Part of a small language model's weights.
Architecture: untied embeddings, capped logits.
Training: 741M tokens, 2825 steps.
Each number is 200 + 40 x the weight over its row's rms, rounded and kept within 0 to 999. Layers, rows and columns count from 0. The size before them is the row's rms in percent of the matrix's.

# layer 3 MLP gate, 1024x384, rms 0.111, rows 592-603, columns 96-191
093,195,136,218,226,147,216,252,143,223,177,196,238,204,174,178,167,184,204,185,255,148,196,221,280,177,255,242,151,111,210,144,281,266,206,183,222,213,210,230,254,247,215,239,238,185,191,249,220,181,200,213,229,213,171,250,182,286,203,153,269,190,223,166,212,156,177,140,204,234,196,233,256,219,189,108,90,169,178,192,151,212,224,160,204,224,232,256,235,163,235,195,179,161,193,240,206
094,223,190,224,181,201,204,176,167,210,187,144,195,228,237,200,259,103,174,184,212,272,145,218,183,223,182,167,180,231,226,202,207,174,163,251,223,112,239,84,253,168,180,214,176,205,266,163,196,326,201,173,174,251,218,220,191,217,154,281,119,216,190,208,256,144,183,151,156,178,197,220,244,304,269,203,217,238,186,215,178,125,159,242,178,122,208,212,166,152,185,236,156,208,214,237,266
095,239,257,217,119,187,164,114,155,177,165,211,207,160,155,237,178,183,228,218,202,193,196,251,266,220,209,212,224,175,189,102,221,202,154,235,170,205,306,196,228,181,199,221,178,235,265,225,164,188,233,138,193,198,161,210,219,183,191,204,164,168,192,235,214,166,212,221,184,224,222,189,201,159,261,249,116,198,152,207,163,202,278,189,219,271,204,231,235,168,223,208,161,182,228,196,165
114,170,218,187,125,177,154,158,183,245,198,298,217,168,211,249,224,241,175,243,93,254,179,206,246,193,232,184,179,179,244,241,215,239,247,255,214,207,216,168,224,165,213,152,235,167,237,183,250,214,251,256,253,161,224,243,230,302,191,135,310,178,212,265,216,215,236,189,232,234,253,227,207,199,223,235,243,245,192,123,173,174,240,169,173,221,199,279,249,206,221,157,98,187,226,195,175
094,201,223,206,224,269,161,226,237,197,172,164,180,161,214,239,169,197,243,166,270,242,238,208,250,206,165,247,182,191,203,208,200,239,195,179,198,233,259,110,239,153,308,199,231,219,141,152,236,237,227,223,181,226,181,172,170,247,201,178,169,169,223,122,233,170,283,203,168,206,162,146,127,178,207,181,174,146,135,195,222,206,197,224,141,211,248,193,189,221,145,208,207,150,195,230,185
096,229,185,222,218,178,176,139,130,189,226,223,172,259,220,208,137,204,222,274,200,222,219,265,154,229,151,212,197,117,200,172,144,220,142,123,243,174,211,251,187,239,157,194,176,181,171,199,215,194,217,222,219,186,159,224,212,228,169,162,162,271,232,259,216,188,183,172,231,181,175,247,160,217,175,197,207,120,212,232,148,207,124,200,203,157,209,180,187,202,225,167,247,161,219,271,210
099,162,213,212,191,165,207,210,205,293,221,158,179,163,206,230,190,203,170,231,229,223,107,172,218,158,145,267,213,180,143,173,201,157,201,165,153,216,104,148,130,190,250,222,209,241,310,241,190,233,176,169,221,223,182,203,192,133,239,198,198,196,217,172,157,193,155,176,241,230,265,185,252,202,148,233,235,181,234,190,172,249,228,313,212,162,188,114,182,264,241,159,179,147,146,207,243
100,259,168,192,175,207,134,219,209,206,136,203,142,200,224,140,203,196,197,176,237,232,188,172,197,180,216,250,204,197,240,198,236,161,245,205,191,237,237,138,250,271,204,195,241,205,254,177,167,225,208,103,237,196,242,203,230,190,167,212,198,209,248,149,230,181,191,192,190,191,160,298,213,214,193,270,264,202,103,177,187,202,178,136,254,163,162,159,147,159,202,300,175,213,133,248,120
103,222,191,164,245,190,209,192,256,165,207,226,242,203,254,207,178,203,194,159,192,202,227,247,195,235,189,206,257,249,173,234,216,199,99,238,172,166,180,219,99,235,193,213,212,179,246,183,146,203,129,254,245,183,163,147,244,149,169,227,161,260,179,109,173,219,226,193,200,212,149,216,133,186,190,269,227,230,157,211,189,242,175,163,189,254,198,210,236,154,184,294,117,119,178,136,234
105,191,173,215,223,211,114,268,165,187,324,203,144,200,179,193,200,155,126,205,216,178,187,120,240,223,277,211,179,185,143,174,190,220,172,223,195,236,191,183,202,145,268,113,148,230,222,187,254,186,216,222,189,233,142,172,225,192,203,137,177,184,211,183,268,190,221,251,165,153,161,202,285,205,232,251,189,122,225,236,192,125,173,144,159,158,139,135,178,216,253,209,243,134,221,192,150
111,281,165,204,247,191,260,190,239,227,192,148,161,197,206,190,179,168,253,134,159,219,212,218,247,59,220,202,181,188,219,196,227,142,146,233,160,191,236,211,211,185,136,207,169,173,214,216,309,113,187,179,226,216,195,213,161,216,192,198,213,179,226,222,143,176,207,228,165,173,209,229,194,170,122,207,215,196,262,247,235,229,214,202,263,169,174,212,198,229,227,231,216,147,111,173,199
092,134,244,135,255,239,211,197,165,134,152,258,159,152,207,163,196,143,179,212,138,206,210,178,239,201,181,206,219,151,185,204,216,192,160,209,286,176,225,186,178,324,179,215,217,107,219,302,210,183,241,126,202,222,207,154,251,185,251,206,184,236,237,211,250,245,218,194,118,197,228,138,140,237,168,167,179,243,195,230,206,169,224,161,181,253,192,244,218,208,202,190,185,148,200,179,111
# layer 3 MLP up, 1024x384, rms 0.11, rows 592-602, columns 96-191
095,197,239,220,231,145,144,136,197,218,203,157,251,230,212,119,164,158,216,245,242,242,190,177,204,238,163,170,218,214,249,237,179,273,174,125,214,256,259,164,154,122,233,197,232,188,187,178,209,150,214,193,257,255,192,179,257,118,101,188,177,181,170,163,177,179,193,181,169,157,206,205,283,232,259,214,158,188,267,203,223,192,213,215,154,244,160,190,174,325,228,160,201,259,224,193,175
096,209,188,288,270,279,187,95,221,190,183,204,206,141,164,218,228,156,194,169,190,160,203,272,224,219,258,247,225,169,142,203,169,244,245,174,165,244,196,187,224,244,193,246,152,177,220,161,221,120,145,244,229,292,179,271,162,125,147,210,173,189,170,210,186,231,191,255,228,121,164,184,209,218,217,242,154,157,205,208,180,204,219,233,222,174,181,248,245,284,184,205,240,187,223,287,217
098,186,224,152,212,266,216,217,211,227,228,163,311,115,287,196,225,177,242,226,136,215,121,220,173,214,166,251,179,177,111,205,185,221,223,195,163,207,171,172,251,171,259,186,246,208,199,170,233,231,210,185,152,222,177,221,153,197,229,234,163,190,176,193,209,157,207,209,216,202,276,186,216,202,224,178,149,185,141,184,209,185,164,168,137,198,104,156,142,212,272,205,220,203,190,145,200
106,164,183,307,253,157,238,218,269,204,91,144,141,215,210,134,229,184,187,229,198,243,169,184,216,249,192,193,125,160,284,211,179,189,186,166,206,201,114,216,259,213,241,197,201,164,227,219,156,139,202,188,167,200,204,316,234,156,222,179,211,163,162,196,230,195,199,189,218,164,164,155,227,210,155,248,206,178,262,171,137,147,198,251,228,215,157,225,172,161,173,275,205,208,204,164,175
093,215,193,231,184,251,213,272,196,190,210,229,194,242,212,274,229,169,212,218,252,268,171,146,264,242,167,246,227,154,199,234,263,179,173,199,169,219,181,231,165,187,237,130,159,175,187,191,234,212,231,152,187,227,204,219,187,260,140,201,223,217,232,193,239,209,218,267,235,151,194,214,152,255,242,194,196,285,174,227,192,198,224,155,131,183,182,218,152,146,203,160,136,174,185,230,268
095,172,231,176,155,161,285,164,119,168,208,199,252,167,234,237,197,179,230,211,275,148,206,252,150,286,203,233,238,283,161,233,188,194,160,221,246,167,122,224,224,294,241,196,161,232,272,255,253,224,170,233,156,143,236,180,196,216,233,190,279,232,179,185,209,148,172,174,243,134,255,215,245,210,147,203,259,228,208,218,193,200,93,219,207,218,277,172,189,233,204,219,219,199,223,169,163
099,185,200,176,230,180,131,221,189,198,190,176,285,146,240,152,198,156,203,241,223,169,175,232,128,282,168,243,182,199,145,124,206,111,181,190,204,204,197,210,197,191,262,134,135,176,262,172,180,191,202,236,165,278,224,209,197,227,172,192,197,235,209,175,236,181,211,214,207,159,158,185,136,164,234,257,174,242,144,167,169,174,206,195,154,155,171,199,184,202,205,190,217,252,171,170,231
102,235,191,198,138,204,228,129,190,251,188,149,241,170,260,253,165,231,143,244,197,235,242,214,159,142,146,197,236,244,186,193,156,219,224,290,288,178,137,226,200,168,183,147,141,243,205,226,219,221,182,278,215,210,256,239,251,231,124,240,232,169,163,176,203,227,101,197,230,252,270,172,207,177,209,201,176,200,234,170,145,153,195,219,218,307,225,141,197,157,201,185,221,192,284,211,203
107,196,164,222,232,200,258,214,174,261,195,169,199,264,169,231,267,225,270,141,268,241,265,182,165,135,167,140,139,226,128,174,225,202,178,190,168,255,178,137,234,250,265,157,162,304,192,187,227,178,167,164,105,99,242,166,190,248,230,119,200,253,218,190,293,202,183,199,121,193,179,198,234,172,182,238,171,134,192,195,210,278,287,160,129,186,229,138,201,297,129,93,168,200,184,195,185
104,206,236,170,147,248,265,253,227,241,152,199,175,193,235,231,189,259,240,154,192,132,162,261,219,227,184,200,225,198,221,192,171,143,149,197,123,170,155,207,199,268,175,206,200,168,182,158,183,228,172,165,213,248,223,221,222,220,125,203,246,151,231,225,213,183,186,190,163,235,159,215,151,169,209,249,166,215,163,154,170,236,193,162,217,158,204,216,213,239,209,195,241,219,169,211,232
105,183,99,133,252,182,200,206,195,261,240,247,195,180,221,348,249,209,204,148,234,226,251,181,252,249,220,150,163,192,204,205,185,242,244,153,118,133,165,182,236,156,141,149,193,204,215,252,255,188,231,213,203,227,309,203,141,226,121,207,234,184,211,187,192,172,211,200,198,220,154,219,253,197,188,152,242,268,226,253,157,176,160,217,281,176,227,280,159,253,171,165,204,199,218,243,154
# layer 3 MLP down (transposed), 1024x384, rms 0.0821, rows 592-602, columns 96-191
095,244,199,295,205,185,212,230,161,156,215,131,211,220,222,194,172,206,197,213,155,185,231,125,205,221,193,239,148,209,198,249,212,178,228,264,211,185,251,193,199,209,237,225,207,207,239,257,187,142,226,191,218,156,162,197,139,209,110,161,205,208,147,183,221,228,266,168,88,130,192,262,168,214,182,220,233,134,186,219,209,236,197,225,185,257,229,213,213,148,219,187,195,181,192,164,219
097,137,219,175,237,253,159,246,209,223,204,190,247,150,176,124,184,171,144,260,173,243,255,225,121,127,237,212,221,270,169,199,194,284,176,142,168,186,191,151,163,259,191,211,227,205,173,211,198,162,145,242,209,228,178,155,177,165,169,222,226,220,86,163,180,184,146,155,341,164,192,223,210,235,138,164,172,166,221,169,179,249,193,228,215,195,218,237,260,174,250,285,175,195,223,143,220
099,221,229,167,170,192,194,161,179,185,194,174,195,189,213,249,257,88,140,159,215,171,191,191,262,225,187,175,190,197,163,265,217,176,183,193,244,234,193,185,137,193,146,249,156,195,225,143,166,196,153,141,131,204,215,228,251,239,242,181,249,250,253,224,242,135,161,212,192,244,196,195,185,177,231,180,213,216,203,191,221,214,207,242,155,210,174,126,203,280,187,171,218,173,224,186,292
097,174,205,280,205,225,182,142,215,186,161,186,193,183,257,214,200,244,147,121,251,234,172,292,244,223,186,124,203,208,233,101,239,153,222,184,209,209,219,184,207,222,149,208,152,205,242,183,172,171,146,199,206,158,181,247,172,191,184,164,208,269,233,171,231,222,182,217,204,175,252,166,238,169,245,146,174,187,222,218,172,284,136,196,186,192,147,252,172,146,177,211,209,211,199,208,182
088,236,180,226,200,160,238,259,232,287,161,135,192,189,224,167,216,122,195,248,186,263,192,183,209,242,155,252,151,212,210,272,170,197,141,232,158,224,209,158,177,142,247,268,197,150,215,260,207,179,154,238,180,254,227,216,205,215,268,138,255,246,255,158,174,256,244,224,259,238,216,215,227,202,161,178,187,225,208,197,189,187,199,162,212,281,194,257,238,212,164,192,165,178,256,231,288
096,211,196,145,197,127,229,188,183,201,206,222,138,229,229,223,242,164,205,226,151,108,211,90,137,222,224,119,212,182,205,200,95,164,237,291,181,200,209,146,175,212,224,187,246,199,191,181,178,176,132,166,214,257,145,192,159,160,247,147,181,173,164,254,215,170,219,239,201,240,196,233,175,247,159,158,270,184,229,169,247,147,286,132,157,226,304,142,277,162,202,190,212,214,186,253,193
101,198,176,127,198,169,259,165,159,107,145,212,89,238,274,211,228,162,266,216,186,218,159,213,260,204,218,236,196,224,153,175,225,189,164,233,186,239,278,243,197,248,154,211,204,227,159,169,148,102,150,214,182,139,184,172,188,153,191,130,304,221,290,161,242,164,190,199,196,153,219,175,213,212,204,218,207,191,239,231,168,249,248,237,222,260,218,182,305,192,183,205,239,238,199,212,207
102,122,214,175,238,168,238,164,170,215,303,155,194,176,202,188,217,181,238,232,134,278,177,201,157,124,259,257,175,208,210,262,168,185,229,240,259,264,115,212,170,201,156,195,210,137,140,226,219,175,175,225,153,104,246,299,213,191,196,167,252,187,255,181,177,227,191,166,205,175,274,196,166,226,193,261,163,223,165,189,198,101,183,208,152,236,202,192,129,193,155,140,199,130,217,230,213
103,196,236,159,151,172,213,218,269,157,162,241,183,231,224,146,163,157,219,219,257,177,209,185,227,207,175,160,201,231,110,297,233,209,75,240,254,204,158,169,147,252,192,204,157,246,180,157,196,162,175,231,169,197,189,174,230,215,185,161,210,160,236,189,164,246,226,230,204,140,164,247,107,195,245,180,236,180,249,152,151,160,178,221,194,209,246,155,153,147,247,241,220,185,213,181,176
103,157,210,166,236,255,158,181,239,235,257,176,208,198,254,203,172,171,256,204,174,203,249,180,181,215,255,190,263,204,276,168,303,200,218,191,174,155,177,258,206,220,201,216,151,165,231,244,233,133,248,200,188,233,169,256,172,221,202,184,145,248,139,210,179,144,149,180,215,152,173,237,248,208,189,216,179,219,249,152,160,218,192,231,153,193,219,206,223,118,312,219,197,184,210,246,219
101,238,185,279,261,251,166,151,233,179,272,168,184,228,217,251,241,202,208,181,225,223,221,253,206,216,278,177,271,283,225,142,194,149,147,144,265,134,205,257,192,164,213,293,176,181,231,278,192,153,229,223,216,218,163,228,144,203,205,212,175,208,198,234,198,233,214,230,242,175,251,203,220,219,201,217,175,294,105,184,219,233,229,183,200,164,213,178,119,196,270,227,202,111,135,260,218